config.toml
num_hidden_layers = 12
hidden_size = 128
num_attention_heads = 2
num_key_value_heads = 1
head_dim = 64
intermediate_size = 320
vocab_size = 8192
hidden_act = "swiglu"
norm = "rmsnorm"
norm_place = "pre"
norm_eps = 1e-06
positions = "rope"
rope_theta = 10000.0
rope_fraction = 1.0
qk_norm = true
attn_scale = 0.125
bias = "none"
tie_word_embeddings = false
parallel_block = false
init = "normal"
init_std_qkv = 0.0589
init_std_o = 0.0
init_std_up = 0.0589
init_std_down = 0.0
optimizer = "soap_variant"
learning_rate = 0.00449
beta1 = 0.95
beta2 = 0.99
weight_decay = 0.075
lr_head = 0.00747
warmup_steps = 120
schedule = "wsd"
decay_fraction = 1.0
decay_shape = "linear"
final_lr_fraction = 0.0
batch_tokens = 32768
max_seq_len = 512
doc_mask = false
train_tokens = 110200000
max_steps = 3364
dataset = "wikipedia_en"
Each number is 200 + 40 x the weight over its row's rms, rounded and kept within 0 to 999. Layers, rows and columns count from 0. The size before them is the row's rms in percent of the matrix's.

# gate: layer 7 MLP gate, 320x128, rms 0.143, rows 103-137, columns 64-127
# up: layer 7 MLP up, 320x128, rms 0.142, rows 103-137, columns 64-127
# down: layer 7 MLP down (transposed), 320x128, rms 0.13, rows 103-137, columns 64-127
gate103,101,173,256,118,170,198,239,169,219,244,205,203,227,183,163,178,269,244,232,219,263,182,207,177,182,308,192,188,257,219,170,220,133,210,148,195,210,230,199,223,274,156,272,222,235,240,245,143,231,213,232,200,225,162,220,233,203,261,205,264,251,211,227,199,144
up103,107,237,151,232,214,206,242,217,200,148,237,216,268,265,237,201,154,168,213,162,195,234,190,247,299,194,155,208,223,176,158,147,243,146,192,162,185,237,139,191,180,213,146,172,210,292,154,180,224,177,140,218,245,190,199,229,177,251,231,211,265,188,149,221,252
down103,100,184,227,229,285,210,245,174,261,202,210,229,199,119,245,245,167,196,183,268,176,210,196,186,225,206,175,230,173,164,177,236,219,236,235,196,230,199,162,190,148,162,229,233,203,187,219,192,234,159,191,217,256,236,178,160,146,182,168,179,241,165,192,182,183
gate104,100,170,197,177,147,192,166,192,203,166,242,279,214,236,144,173,255,265,275,203,215,197,244,150,188,231,206,186,222,227,158,283,206,204,237,188,268,196,193,217,160,205,190,214,296,131,218,234,176,192,255,230,223,171,211,257,204,200,194,153,176,152,114,248,236
up104,112,178,258,234,148,180,265,151,173,220,222,225,148,194,190,256,212,198,186,233,199,160,165,178,219,214,203,164,124,222,131,195,206,204,216,192,212,199,190,191,149,311,215,236,258,174,141,134,189,192,231,230,213,199,208,246,204,226,256,208,208,144,306,205,160
down104,098,176,207,236,203,216,201,222,135,157,195,170,287,196,233,161,194,125,196,180,136,202,168,151,163,230,206,272,232,170,186,171,213,135,177,206,190,148,210,229,223,159,180,142,169,206,191,228,136,248,168,192,195,202,136,213,192,202,235,245,235,285,160,235,203
gate105,102,303,202,178,229,185,248,216,221,225,219,225,213,191,239,227,158,210,305,169,219,188,236,232,198,169,178,247,271,235,162,163,254,226,188,185,203,244,178,281,166,194,202,228,217,271,215,153,162,132,230,210,193,163,293,231,156,224,180,199,229,164,196,240,170
up105,100,197,239,219,166,226,188,205,175,254,259,195,191,172,233,229,146,132,241,158,268,196,168,228,222,248,198,239,222,178,204,217,236,185,224,239,244,253,156,218,243,206,192,251,210,213,260,184,187,231,206,128,179,113,226,256,120,174,210,225,189,208,232,236,164
down105,099,258,123,278,200,170,247,173,226,285,189,220,218,210,267,208,152,233,246,207,205,239,248,248,174,251,254,167,161,168,193,227,184,160,207,248,247,219,213,232,129,221,139,197,267,280,220,216,209,213,211,204,211,203,201,228,192,280,226,134,246,234,250,124,230
gate106,094,211,214,107,160,126,192,157,259,177,211,161,228,215,223,186,222,169,152,161,179,257,197,131,184,284,158,241,193,210,245,222,238,208,225,192,251,151,252,288,214,149,151,156,140,231,198,241,169,262,187,174,243,246,234,276,222,162,199,179,255,186,212,288,209
up106,099,176,181,203,76,86,240,176,149,205,171,165,237,174,167,219,189,196,195,175,145,182,182,200,171,146,230,152,249,219,240,196,220,153,225,209,170,199,179,176,159,208,205,187,192,193,167,264,186,202,128,203,139,197,237,175,189,227,186,247,200,187,201,202,188
down106,101,137,168,250,171,135,210,216,168,150,189,208,133,175,245,288,220,148,192,176,194,134,207,236,202,149,164,167,220,239,191,218,195,234,210,210,177,253,170,209,144,213,191,282,172,211,213,189,166,233,99,276,210,168,222,217,230,205,260,221,268,327,115,181,212
gate107,096,242,200,225,203,129,260,261,154,196,164,193,227,189,258,208,202,194,216,260,247,232,256,185,199,261,179,179,212,200,228,252,243,276,262,155,197,216,201,265,276,194,198,301,262,225,177,161,217,189,125,214,187,174,178,188,230,207,190,188,226,227,269,202,152
up107,104,226,190,213,121,197,203,228,225,264,145,212,230,167,206,164,209,212,201,173,268,183,220,100,222,233,231,189,167,279,183,155,127,138,193,266,110,243,195,281,185,238,130,175,197,280,156,181,168,241,182,203,247,196,216,188,154,175,174,178,246,227,296,245,207
down107,101,264,210,199,244,261,227,161,197,187,303,33,180,236,110,140,171,216,221,233,239,198,160,206,141,185,219,227,251,189,146,203,217,166,200,239,174,179,236,271,169,174,179,148,277,186,209,258,166,236,147,224,158,173,224,193,178,168,180,197,203,264,202,138,188
gate108,109,191,140,165,205,220,194,196,204,238,245,236,207,87,246,204,224,254,224,171,156,178,179,190,167,280,189,136,249,221,159,286,236,185,172,314,217,214,223,228,235,190,182,241,204,191,189,177,125,173,208,235,199,116,192,192,199,225,153,214,171,179,218,193,244
up108,106,237,108,153,240,266,176,142,207,213,203,209,240,248,256,126,220,227,195,272,236,213,198,187,181,218,219,171,185,191,194,218,178,263,224,245,136,158,203,136,149,214,244,240,165,198,195,179,192,222,189,202,190,195,173,155,204,319,200,272,188,154,170,146,106
down108,101,226,93,172,184,236,194,161,269,191,206,172,149,163,207,256,157,161,216,173,245,218,222,146,225,163,200,159,253,247,242,199,260,259,228,293,211,230,244,125,276,184,177,218,90,211,193,225,180,146,241,171,171,145,173,228,172,128,243,171,171,189,183,149,150
gate109,097,147,231,258,249,217,182,169,213,217,130,286,155,145,207,284,224,199,187,171,161,228,192,268,164,192,188,183,188,188,153,247,182,245,177,187,118,250,229,177,232,229,201,161,219,201,229,217,215,191,221,240,214,120,187,249,189,229,151,176,149,183,220,139,205
up109,098,180,294,182,246,236,231,238,140,191,196,160,156,228,175,222,116,148,173,138,213,251,159,234,174,198,201,152,257,218,214,159,158,221,174,187,206,186,192,276,219,236,202,193,200,229,211,198,240,251,183,281,213,203,236,106,229,212,213,213,203,208,130,268,170
down109,101,176,307,201,281,134,184,238,215,218,184,194,190,188,216,182,227,219,156,241,190,191,169,206,147,170,294,228,237,241,236,219,148,208,200,203,227,193,165,270,217,162,198,193,227,248,134,209,207,164,218,132,152,190,168,135,187,189,167,161,231,195,189,209,132
gate110,104,195,195,251,295,205,135,196,212,217,164,169,171,154,192,222,204,244,169,172,182,210,100,173,177,155,209,130,223,257,215,180,181,191,149,139,194,189,152,201,248,144,130,176,177,183,207,202,210,143,222,273,130,185,209,203,220,129,214,183,155,178,231,249,169
up110,101,250,218,244,218,224,186,216,246,192,235,171,175,147,244,189,228,239,137,157,194,217,203,231,233,201,315,161,207,240,200,234,179,221,113,237,166,243,203,137,166,229,200,199,152,220,171,213,191,109,287,202,149,135,184,163,157,171,167,263,279,247,120,255,200
down110,103,286,176,235,178,235,270,188,158,195,193,181,149,171,214,119,254,185,156,202,159,183,242,197,209,226,222,195,187,185,108,276,137,199,192,209,169,188,222,261,196,230,169,196,215,191,192,193,247,133,114,268,138,208,138,194,241,178,225,240,223,204,132,238,241
gate111,092,190,246,181,162,208,235,215,156,185,175,217,137,262,250,206,246,205,153,205,207,242,192,222,206,244,234,148,177,132,200,165,129,240,231,173,203,243,216,212,128,181,234,131,233,171,155,180,189,195,177,178,224,132,183,178,274,210,234,169,293,248,233,200,159
up111,099,211,217,246,182,229,183,203,252,236,194,79,270,225,204,162,180,267,259,215,250,155,245,156,246,159,185,279,247,219,197,149,211,215,184,228,175,175,198,206,234,292,175,143,174,143,197,182,152,197,190,211,235,204,207,222,207,173,221,164,113,136,203,209,240
down111,105,239,202,227,177,211,210,243,225,175,233,469,196,209,195,124,222,248,213,240,210,204,142,188,196,234,235,208,181,198,205,200,259,251,153,181,216,240,191,188,219,161,210,183,223,267,132,217,222,223,213,207,207,225,180,166,254,178,137,210,294,204,178,209,211
gate112,089,203,235,173,193,140,183,206,183,191,206,252,232,249,217,197,184,214,251,242,193,151,230,162,189,260,187,193,146,235,225,253,209,182,204,220,169,160,253,210,177,131,170,204,163,257,191,184,141,223,177,255,231,201,224,188,107,222,187,236,199,197,280,163,220
up112,096,269,203,126,223,207,216,212,190,164,229,261,168,159,162,174,239,126,209,168,236,115,179,190,193,178,214,193,171,216,177,203,132,163,215,133,171,167,109,188,184,179,248,201,201,148,260,211,199,212,229,148,217,239,163,173,212,212,250,170,248,256,205,220,257
down112,094,189,238,332,180,240,199,235,152,123,132,327,177,209,211,188,219,263,143,156,209,235,130,211,219,231,224,200,207,215,233,188,123,189,240,192,124,216,247,264,278,165,204,237,204,195,191,184,198,219,218,185,214,272,225,219,227,272,148,237,276,249,118,233,115
gate113,091,202,213,344,234,115,207,213,222,175,172,194,275,288,184,254,158,188,195,164,229,170,229,208,232,178,222,242,255,191,150,201,246,209,156,151,223,151,182,205,198,198,194,304,247,182,162,202,196,194,151,225,194,235,198,171,257,214,236,182,149,178,220,136,275
up113,094,237,303,248,209,262,222,188,226,176,200,216,302,208,247,223,173,201,240,191,194,164,196,188,191,147,130,257,247,190,124,178,206,219,75,203,277,227,219,187,215,187,242,257,183,166,218,172,201,209,146,207,235,185,193,215,227,178,189,222,188,259,226,164,213
down113,099,125,202,188,202,184,197,235,192,252,177,92,135,171,219,198,182,195,263,228,185,200,213,139,181,210,268,183,159,236,200,209,202,106,78,135,208,149,275,183,222,210,225,228,179,164,216,221,187,222,207,159,188,199,221,212,134,206,181,205,308,196,265,140,266
gate114,081,172,172,164,188,259,205,172,235,139,233,179,275,162,153,291,200,226,198,216,253,176,171,236,253,242,253,121,211,264,153,263,199,127,257,259,225,237,226,164,215,203,186,221,200,252,160,189,191,203,175,160,118,222,184,174,243,229,196,248,229,271,212,221,263
up114,093,257,186,163,166,213,258,235,259,200,206,233,282,212,210,157,213,144,238,170,122,252,202,184,172,180,308,150,266,164,178,180,176,249,196,234,261,203,234,164,199,115,253,219,224,143,238,191,93,122,248,158,197,171,276,229,219,182,225,174,235,194,209,151,168
down114,098,198,188,186,194,218,262,150,253,207,222,424,238,229,207,179,168,261,271,176,174,209,224,169,270,161,199,183,145,189,206,175,182,139,191,222,210,148,250,206,176,160,167,173,235,172,193,232,200,180,204,185,202,205,206,204,144,212,206,208,159,137,226,154,232
gate115,095,251,235,164,162,145,179,129,155,213,288,267,255,190,215,248,188,212,237,200,168,211,111,119,212,220,109,165,213,172,188,162,282,239,216,162,284,205,244,185,276,178,175,222,250,179,196,187,167,231,173,290,157,178,283,189,163,172,267,216,150,160,190,239,128
up115,106,221,180,142,171,262,223,200,257,187,281,202,176,245,200,193,206,166,246,174,180,260,277,245,182,258,264,236,188,250,231,196,128,207,203,239,187,263,166,186,253,244,148,235,205,197,122,184,174,235,287,217,158,248,245,221,154,197,193,191,218,159,155,215,163
down115,104,147,187,192,132,226,251,242,173,171,134,148,214,232,224,229,224,222,140,164,205,262,277,260,218,136,110,205,262,216,184,231,212,193,181,224,157,200,208,267,134,178,266,176,245,242,177,217,280,217,175,177,201,241,155,193,158,215,176,195,211,227,248,132,216
gate116,097,250,215,212,159,184,218,120,199,214,155,122,232,221,227,191,278,260,227,237,191,183,210,192,101,173,232,179,207,182,210,275,286,238,171,179,157,95,133,203,180,247,263,218,174,219,205,151,279,239,191,199,137,232,192,184,201,216,125,172,238,185,187,235,259
up116,098,175,176,165,234,171,180,282,215,133,250,241,123,213,181,252,166,167,205,233,122,231,176,219,206,237,250,220,201,259,165,185,145,161,257,131,186,247,271,243,206,168,183,178,233,268,209,209,200,153,239,215,270,220,201,173,180,141,165,268,202,156,113,188,209
down116,097,191,193,177,244,200,194,233,191,190,253,386,262,174,174,212,174,222,201,207,149,226,161,186,171,198,148,196,174,210,236,191,144,194,181,166,224,216,196,209,215,131,114,198,267,206,214,223,167,200,204,202,195,190,199,142,209,222,208,224,211,309,177,212,158
gate117,099,146,188,225,189,167,176,159,131,171,241,266,176,226,208,219,195,207,169,236,178,277,172,200,203,85,143,214,179,224,233,210,242,213,149,180,208,221,148,183,187,226,224,122,198,144,170,242,178,152,106,184,253,147,160,224,115,242,217,237,194,190,191,211,155
up117,100,279,144,241,212,213,208,147,127,259,226,170,153,187,175,162,185,222,166,117,227,212,191,274,209,248,138,259,139,181,113,230,210,187,246,141,181,248,149,162,191,225,206,282,252,179,230,219,180,159,170,250,269,184,196,225,189,242,254,274,218,298,205,223,179
down117,105,211,243,175,200,145,184,203,265,198,137,324,232,196,222,245,157,178,139,207,173,205,190,140,264,222,196,190,252,197,215,198,220,210,54,201,184,211,231,219,179,226,66,138,209,202,185,152,189,212,160,210,146,120,199,202,185,230,230,179,222,166,162,240,284
gate118,104,176,255,146,177,156,237,130,183,195,223,125,227,297,181,224,207,207,172,175,147,214,209,191,231,164,201,230,267,199,259,130,199,169,160,200,167,284,206,196,196,106,205,172,135,166,177,184,216,172,198,211,204,234,224,223,173,234,197,194,178,219,238,183,228
up118,112,134,203,242,199,212,208,160,181,182,254,214,159,183,213,245,132,152,183,197,248,249,179,163,206,181,186,215,197,170,215,214,182,147,255,213,174,87,163,206,170,199,213,158,148,220,195,206,217,163,245,168,224,217,231,193,206,114,272,229,130,192,240,220,240
down118,106,204,165,194,172,198,308,183,210,185,218,286,198,233,261,248,240,147,246,186,181,284,220,152,174,184,233,238,136,176,224,177,142,192,164,158,84,204,189,152,214,286,234,246,178,271,126,158,213,196,169,182,166,181,250,219,138,209,183,161,123,170,181,202,253
gate119,093,151,268,254,213,198,162,246,229,169,188,176,64,245,239,179,242,245,251,180,186,225,154,188,154,181,125,194,244,179,201,176,252,256,175,172,218,136,167,204,219,246,237,223,209,222,155,250,207,246,205,211,201,182,225,170,250,216,162,226,224,196,277,241,245
up119,101,136,273,156,230,264,244,206,194,175,182,159,184,237,184,261,178,239,219,183,178,167,185,219,214,203,138,254,130,191,216,206,133,135,229,151,218,160,180,207,203,228,222,211,194,283,155,131,164,211,245,168,260,184,292,171,168,150,136,161,172,158,252,211,220
down119,096,151,245,223,301,253,184,186,258,269,192,165,245,241,195,239,178,198,231,268,220,190,250,200,199,184,245,177,211,267,203,280,115,218,182,167,208,169,243,134,204,227,205,151,200,179,231,205,204,178,228,105,189,112,150,194,201,210,193,195,231,268,214,217,201
gate120,095,213,179,259,220,100,193,175,233,241,213,258,238,197,169,169,138,138,150,199,202,203,233,218,243,151,258,125,282,171,179,229,235,270,164,193,187,240,189,209,236,241,224,186,205,200,148,202,159,192,112,204,178,162,183,246,179,238,269,208,164,188,224,214,224
up120,103,200,227,183,152,261,142,263,179,257,198,174,140,203,239,134,158,215,158,164,222,245,173,239,190,286,146,149,200,185,188,148,154,191,227,182,195,134,179,172,252,220,206,244,177,246,230,103,207,190,188,199,209,159,168,244,196,250,186,210,69,187,180,243,303
down120,099,207,205,228,213,173,243,170,208,161,164,224,176,249,219,246,214,124,226,221,252,231,194,249,246,204,167,233,210,223,229,163,176,277,214,224,227,163,181,153,219,207,109,202,127,243,155,241,172,121,137,186,196,171,217,168,208,182,143,250,157,216,174,203,111
gate121,094,282,238,213,195,217,211,148,238,202,179,111,212,208,176,191,190,237,195,222,192,255,179,225,205,168,241,160,202,150,187,179,233,283,225,157,212,233,166,96,274,226,215,204,241,231,240,191,228,200,202,145,246,200,227,212,204,230,223,199,254,196,221,138,243
up121,096,144,138,137,224,218,133,223,149,235,267,249,243,246,197,221,197,224,227,198,221,157,241,238,201,214,164,132,183,165,238,160,58,197,155,200,213,212,166,122,162,173,198,136,188,203,246,226,191,244,192,239,173,259,170,158,163,190,147,177,201,194,241,171,253
down121,095,173,220,207,208,287,222,199,194,223,204,225,208,148,132,170,223,194,156,198,301,209,147,244,188,142,170,298,202,175,241,213,208,179,160,258,181,186,197,279,246,240,217,187,147,217,156,228,192,151,113,234,214,257,184,253,187,198,221,264,271,196,134,219,233
gate122,102,172,254,204,230,236,237,146,205,182,207,231,257,201,268,220,207,191,202,161,173,177,228,150,234,207,188,208,273,176,196,209,112,170,120,172,230,178,204,199,247,187,203,236,163,254,145,239,176,175,216,235,202,221,159,225,262,227,185,286,189,201,203,149,215
up122,106,221,219,204,174,148,201,168,144,178,135,195,189,227,206,164,244,172,166,185,216,222,194,165,213,239,165,196,286,142,208,178,197,240,141,263,251,88,158,215,215,187,174,154,182,211,207,216,193,208,176,169,252,223,256,149,174,241,203,122,230,152,197,187,126
down122,107,205,190,166,145,206,241,137,234,179,238,235,170,250,151,220,178,217,188,156,251,268,207,178,165,211,234,218,173,196,158,211,223,117,168,235,276,153,143,116,143,212,191,156,181,229,239,211,135,185,206,188,192,227,255,234,186,137,224,178,200,248,195,270,223
gate123,104,242,214,157,232,204,147,207,259,199,122,212,181,197,173,235,183,232,216,233,195,227,157,192,167,232,219,201,202,181,190,222,224,206,167,232,112,192,225,146,189,266,242,205,215,270,132,180,223,205,222,210,128,168,96,208,236,192,180,210,297,167,213,204,165
up123,101,239,232,132,198,180,174,141,211,209,298,179,192,251,195,254,103,172,228,206,160,257,211,236,130,204,257,177,118,125,196,189,129,252,231,199,205,203,174,189,185,192,234,121,198,241,179,226,190,237,186,196,260,206,155,278,224,170,190,226,172,272,208,122,254
down123,103,290,193,144,244,217,195,205,242,192,223,245,234,239,171,208,120,228,212,160,181,146,136,204,275,238,194,153,168,214,155,137,224,207,202,218,143,210,184,229,153,171,210,154,139,206,189,228,267,204,157,234,267,236,189,201,272,210,165,180,216,205,191,188,210
gate124,101,234,196,172,218,92,276,142,154,206,196,217,243,183,143,174,161,220,265,207,302,188,220,196,212,266,220,169,231,134,185,154,199,175,253,263,227,141,118,161,148,168,164,188,220,228,192,189,151,195,193,228,178,182,177,197,182,239,208,193,220,182,241,115,164
up124,099,179,141,285,184,156,194,165,294,281,133,211,218,245,178,206,206,180,149,201,189,250,223,251,172,126,187,156,218,159,195,162,255,109,189,208,188,235,187,258,242,270,181,145,232,160,190,115,187,155,162,198,226,252,238,172,189,200,237,251,198,269,182,254,257
down124,100,236,255,195,222,260,137,257,115,152,261,179,165,260,168,268,162,212,210,224,141,209,190,224,168,260,108,189,130,187,173,172,200,240,155,191,233,282,219,208,217,254,136,215,147,125,258,160,223,198,115,153,212,218,195,167,218,184,228,227,205,204,263,177,167
gate125,097,161,239,210,198,253,209,235,157,205,183,139,277,190,134,124,146,216,209,244,183,156,177,195,181,123,208,228,237,186,238,262,203,217,218,185,155,217,203,241,282,182,230,164,230,145,221,170,100,138,163,182,222,203,228,256,192,225,209,231,213,175,239,231,207
up125,098,181,217,128,207,158,223,210,181,168,179,180,223,210,209,272,156,185,179,90,186,243,213,169,163,210,256,169,208,295,189,213,181,219,187,255,139,173,182,226,168,162,234,214,253,219,262,171,211,165,183,188,208,161,240,111,175,213,184,261,230,181,131,235,178
down125,091,236,242,242,170,222,226,248,225,144,176,44,218,219,124,127,146,142,207,178,213,178,237,230,225,213,204,139,233,194,200,199,202,232,225,222,298,234,200,259,141,216,198,172,210,238,188,209,200,240,186,214,243,217,139,236,186,197,182,154,170,200,258,141,162
gate126,100,189,188,131,238,257,191,167,183,165,236,261,150,186,214,250,220,170,193,161,200,204,172,133,223,160,141,259,217,258,207,187,257,287,114,236,198,205,260,218,256,204,215,112,190,204,178,169,227,214,190,186,155,264,195,233,187,144,166,142,165,208,199,208,200
up126,098,119,168,195,193,156,232,168,210,151,208,165,129,240,143,259,244,205,167,198,239,212,245,213,108,169,155,269,192,250,248,198,129,167,237,224,179,240,228,199,217,281,108,180,238,241,170,255,240,181,243,183,203,164,209,272,214,218,194,167,147,203,211,164,188
down126,091,234,176,180,293,248,204,233,240,247,214,216,212,189,126,219,142,195,137,229,223,210,185,154,210,184,237,204,183,228,236,251,174,134,141,236,203,194,224,183,180,254,138,201,212,164,203,284,176,180,227,156,204,258,137,217,205,201,190,194,178,102,222,190,240
gate127,101,180,128,179,166,233,166,218,253,192,179,226,162,186,197,183,241,235,189,213,251,217,225,199,113,200,255,278,217,156,119,220,224,201,220,242,162,163,231,249,200,247,165,261,161,220,246,161,181,234,209,201,245,176,180,120,177,265,154,219,191,141,202,187,160
up127,103,245,252,191,176,256,204,104,152,235,119,211,176,160,162,242,212,161,291,212,141,192,182,254,195,172,172,149,206,183,194,258,209,195,213,180,201,220,136,204,177,219,268,285,163,191,214,271,219,195,174,187,231,116,254,186,190,224,236,264,108,263,212,185,210
down127,095,202,243,191,211,172,224,184,145,239,157,213,197,210,203,146,171,235,294,283,186,147,247,189,184,214,174,158,187,170,253,161,217,190,195,250,105,184,163,162,87,231,219,157,217,196,193,175,268,278,203,221,243,251,270,296,227,224,189,125,242,276,211,149,158
gate128,098,176,233,230,176,212,225,221,179,221,135,168,189,164,232,226,275,170,253,191,122,204,188,166,132,268,231,114,198,203,160,179,196,183,231,127,157,164,184,299,294,128,215,276,220,170,148,188,217,258,205,201,197,201,91,237,156,206,205,223,168,236,221,182,232
up128,093,234,137,270,79,221,287,209,209,206,236,194,155,165,218,203,216,214,128,187,201,194,254,143,156,204,210,241,180,229,179,240,204,201,199,222,212,202,176,257,217,186,218,180,175,229,203,215,160,250,174,152,190,243,178,207,251,205,172,160,200,180,139,126,150
down128,099,200,146,172,259,167,269,181,199,165,249,134,207,153,205,169,225,191,264,260,176,203,234,218,186,142,266,97,206,217,180,201,158,155,244,192,143,218,247,203,180,265,196,223,231,197,235,193,162,217,198,202,243,235,153,217,173,212,192,185,226,326,251,164,264
gate129,085,207,254,189,150,187,256,194,206,148,178,178,171,160,241,246,145,148,199,201,226,255,194,217,203,216,171,217,180,267,288,229,154,142,218,137,179,205,188,149,204,158,166,216,213,165,200,168,219,257,253,248,217,232,236,250,238,211,162,230,205,123,156,256,250
up129,097,292,117,202,176,178,177,250,220,156,202,163,188,267,245,203,222,178,187,198,194,187,196,220,173,231,255,255,221,204,305,281,169,151,239,216,194,267,205,194,201,142,204,234,221,120,231,141,155,205,225,189,185,181,234,257,210,206,200,248,249,160,142,243,213
down129,089,197,254,229,221,192,171,265,192,160,232,158,197,223,136,145,191,150,223,176,161,208,191,129,139,243,222,214,201,282,194,217,260,234,244,206,246,297,167,138,140,215,193,194,217,143,238,176,222,191,202,244,254,228,195,206,217,221,196,216,174,296,176,181,185
gate130,091,201,182,224,165,139,176,236,147,191,151,216,198,208,156,227,202,109,252,215,193,152,251,159,175,213,238,178,227,204,102,242,266,172,164,216,216,204,202,204,172,189,192,244,177,160,232,170,160,269,189,341,214,199,206,204,258,168,162,257,164,148,212,190,268
up130,092,222,269,259,183,185,185,286,149,189,137,200,225,204,188,206,274,170,246,74,167,251,225,253,282,180,206,111,166,228,199,177,210,186,177,146,190,193,268,154,163,166,220,197,211,289,170,171,203,182,202,164,214,183,278,229,192,197,174,178,159,234,175,229,252
down130,096,200,281,186,250,151,227,195,206,256,211,110,170,199,236,247,215,161,230,213,204,128,167,197,181,194,228,212,217,196,251,199,267,210,198,242,187,210,249,259,140,163,206,237,182,175,212,197,254,256,240,178,200,268,229,176,181,284,128,132,175,224,190,171,214
gate131,102,134,118,206,269,194,174,220,202,243,187,104,190,208,188,262,151,164,110,144,152,257,207,193,192,213,255,258,207,236,168,241,154,236,251,205,147,176,189,185,193,199,224,158,169,235,250,200,170,201,212,233,220,150,117,172,185,213,214,199,202,184,300,260,261
up131,103,189,239,142,208,294,154,276,188,215,210,203,152,200,199,179,248,135,243,215,220,230,212,208,248,228,248,169,210,215,296,178,297,202,262,178,233,190,235,170,187,202,171,248,234,94,176,193,229,258,214,159,176,213,231,213,246,173,208,184,156,154,214,131,165
down131,096,111,249,127,212,201,89,185,214,237,215,314,227,210,143,200,252,186,197,165,204,202,153,216,225,245,170,134,152,204,205,230,158,224,151,196,126,276,118,180,132,209,168,208,219,166,239,208,254,184,199,152,216,167,158,141,188,160,265,200,205,178,196,189,282
gate132,093,238,199,220,221,170,225,248,143,193,220,180,168,265,201,214,220,292,178,218,268,244,206,143,218,215,215,148,213,244,274,132,219,161,188,213,143,151,245,199,262,164,208,182,165,190,260,265,176,235,293,200,173,216,217,213,188,243,184,179,252,110,173,218,200
up132,092,243,197,151,186,247,165,213,176,206,121,212,242,178,254,230,219,287,168,217,145,254,237,149,245,219,231,171,215,178,235,153,193,211,201,153,141,140,196,198,204,199,176,174,216,135,229,252,181,155,188,177,147,141,99,211,231,206,189,164,240,109,198,140,240
down132,092,208,199,208,225,210,150,230,207,187,126,102,159,146,198,207,203,193,249,205,180,192,169,206,182,263,277,118,153,172,261,241,138,222,224,198,179,229,207,190,223,183,132,199,225,187,126,178,207,249,275,200,185,214,205,184,163,207,176,184,257,161,205,196,200
gate133,090,247,256,155,168,217,192,244,196,230,184,149,104,215,225,198,180,248,198,272,192,212,175,214,183,207,250,167,173,236,222,220,189,215,144,176,170,208,200,208,278,149,283,188,176,209,198,149,185,173,135,185,216,248,162,220,149,149,232,276,178,182,182,248,189
up133,100,196,337,270,304,149,264,223,223,230,224,159,159,188,238,266,271,168,205,189,220,245,193,154,229,228,224,249,199,192,164,202,236,176,136,253,158,219,253,212,171,174,207,181,155,174,158,166,255,190,159,138,200,153,204,149,182,236,171,213,266,204,175,209,217
down133,097,192,251,224,293,180,150,270,238,213,166,126,170,110,201,272,233,199,273,214,227,199,179,239,235,163,236,186,230,239,205,239,247,263,167,184,213,177,230,224,249,196,262,192,196,180,272,147,157,193,157,147,194,204,221,189,151,155,201,148,227,253,200,141,191
gate134,102,252,225,241,249,173,216,152,154,204,221,200,244,213,170,178,181,168,235,239,212,192,160,190,203,178,252,192,240,161,214,186,180,282,180,183,164,265,210,181,215,109,255,233,187,147,217,217,157,155,190,253,168,230,170,113,184,196,228,159,207,96,272,171,163
up134,109,179,202,199,174,223,144,178,211,205,197,218,181,156,175,129,233,222,247,178,102,176,191,248,202,197,250,203,222,157,161,235,274,248,231,157,203,201,290,267,216,177,262,218,203,265,216,235,209,161,203,190,152,235,170,209,195,267,178,246,232,234,228,217,236
down134,102,149,145,160,147,265,119,212,141,186,181,164,192,163,194,257,196,142,185,183,188,176,248,232,202,156,214,177,259,264,140,212,229,327,196,232,140,182,191,221,198,177,177,189,168,221,176,196,255,216,252,200,260,170,159,210,174,199,149,238,222,237,209,198,156
gate135,096,262,156,161,159,262,262,171,177,186,185,137,208,206,250,251,247,188,205,169,249,186,261,176,122,227,143,141,221,209,204,195,240,223,199,240,239,185,291,237,210,186,214,234,145,174,91,148,232,155,220,216,241,118,205,175,193,249,177,161,207,208,209,250,171
up135,104,207,174,226,211,127,189,195,184,186,178,200,134,213,140,175,232,264,181,174,159,204,188,176,235,177,255,223,151,207,172,171,162,203,122,177,247,237,256,161,231,227,163,212,328,202,212,194,272,143,152,221,207,182,200,265,289,120,193,219,234,156,133,129,204
down135,107,173,205,222,247,193,182,198,220,225,163,358,247,165,278,189,191,286,183,274,170,215,198,223,172,164,128,199,140,252,207,185,257,167,218,186,160,243,248,172,236,166,212,194,204,220,165,148,242,175,202,252,154,239,248,192,276,187,238,220,214,195,159,179,227
gate136,102,188,248,232,117,189,222,220,236,189,174,228,255,182,114,239,188,186,316,214,159,212,180,231,253,204,267,276,240,203,225,258,206,199,131,179,195,192,175,178,184,206,167,206,182,159,229,213,180,177,251,200,215,220,178,199,196,271,226,210,263,255,221,225,157
up136,104,171,197,191,265,121,294,220,230,160,189,189,231,143,263,261,166,174,153,190,188,188,247,196,170,244,233,253,241,189,212,240,184,207,168,142,184,258,167,187,157,159,213,235,202,183,219,107,240,177,297,199,259,153,180,195,228,250,162,242,216,279,201,179,135
down136,097,228,228,163,261,224,276,246,248,203,162,217,209,185,159,206,192,217,201,272,141,124,203,232,204,186,240,199,125,179,178,205,217,218,227,226,228,158,180,88,243,190,169,216,100,188,218,177,160,138,202,237,203,179,123,279,225,173,162,219,154,199,137,183,194
gate137,103,193,207,157,196,225,107,161,231,247,215,253,186,236,212,175,209,187,230,215,230,216,216,161,185,193,251,150,139,186,184,138,219,257,279,220,166,269,287,264,237,127,217,239,142,225,221,139,282,189,206,180,177,256,214,234,216,233,313,165,185,188,191,251,158
up137,101,152,206,167,176,183,266,106,181,173,117,246,218,151,269,191,201,169,229,262,214,200,197,236,275,219,219,159,220,123,149,130,212,102,164,261,170,164,318,163,277,192,214,211,229,199,235,227,201,161,223,189,229,207,242,206,257,211,255,167,154,211,248,175,236
down137,101,228,184,179,175,199,169,232,201,215,137,105,199,167,185,212,175,122,168,265,259,224,218,219,190,154,177,173,238,159,185,311,213,255,202,234,282,271,150,164,207,223,196,188,260,261,226,186,202,170,290,192,236,177,243,240,260,204,214,249,195,221,199,247,199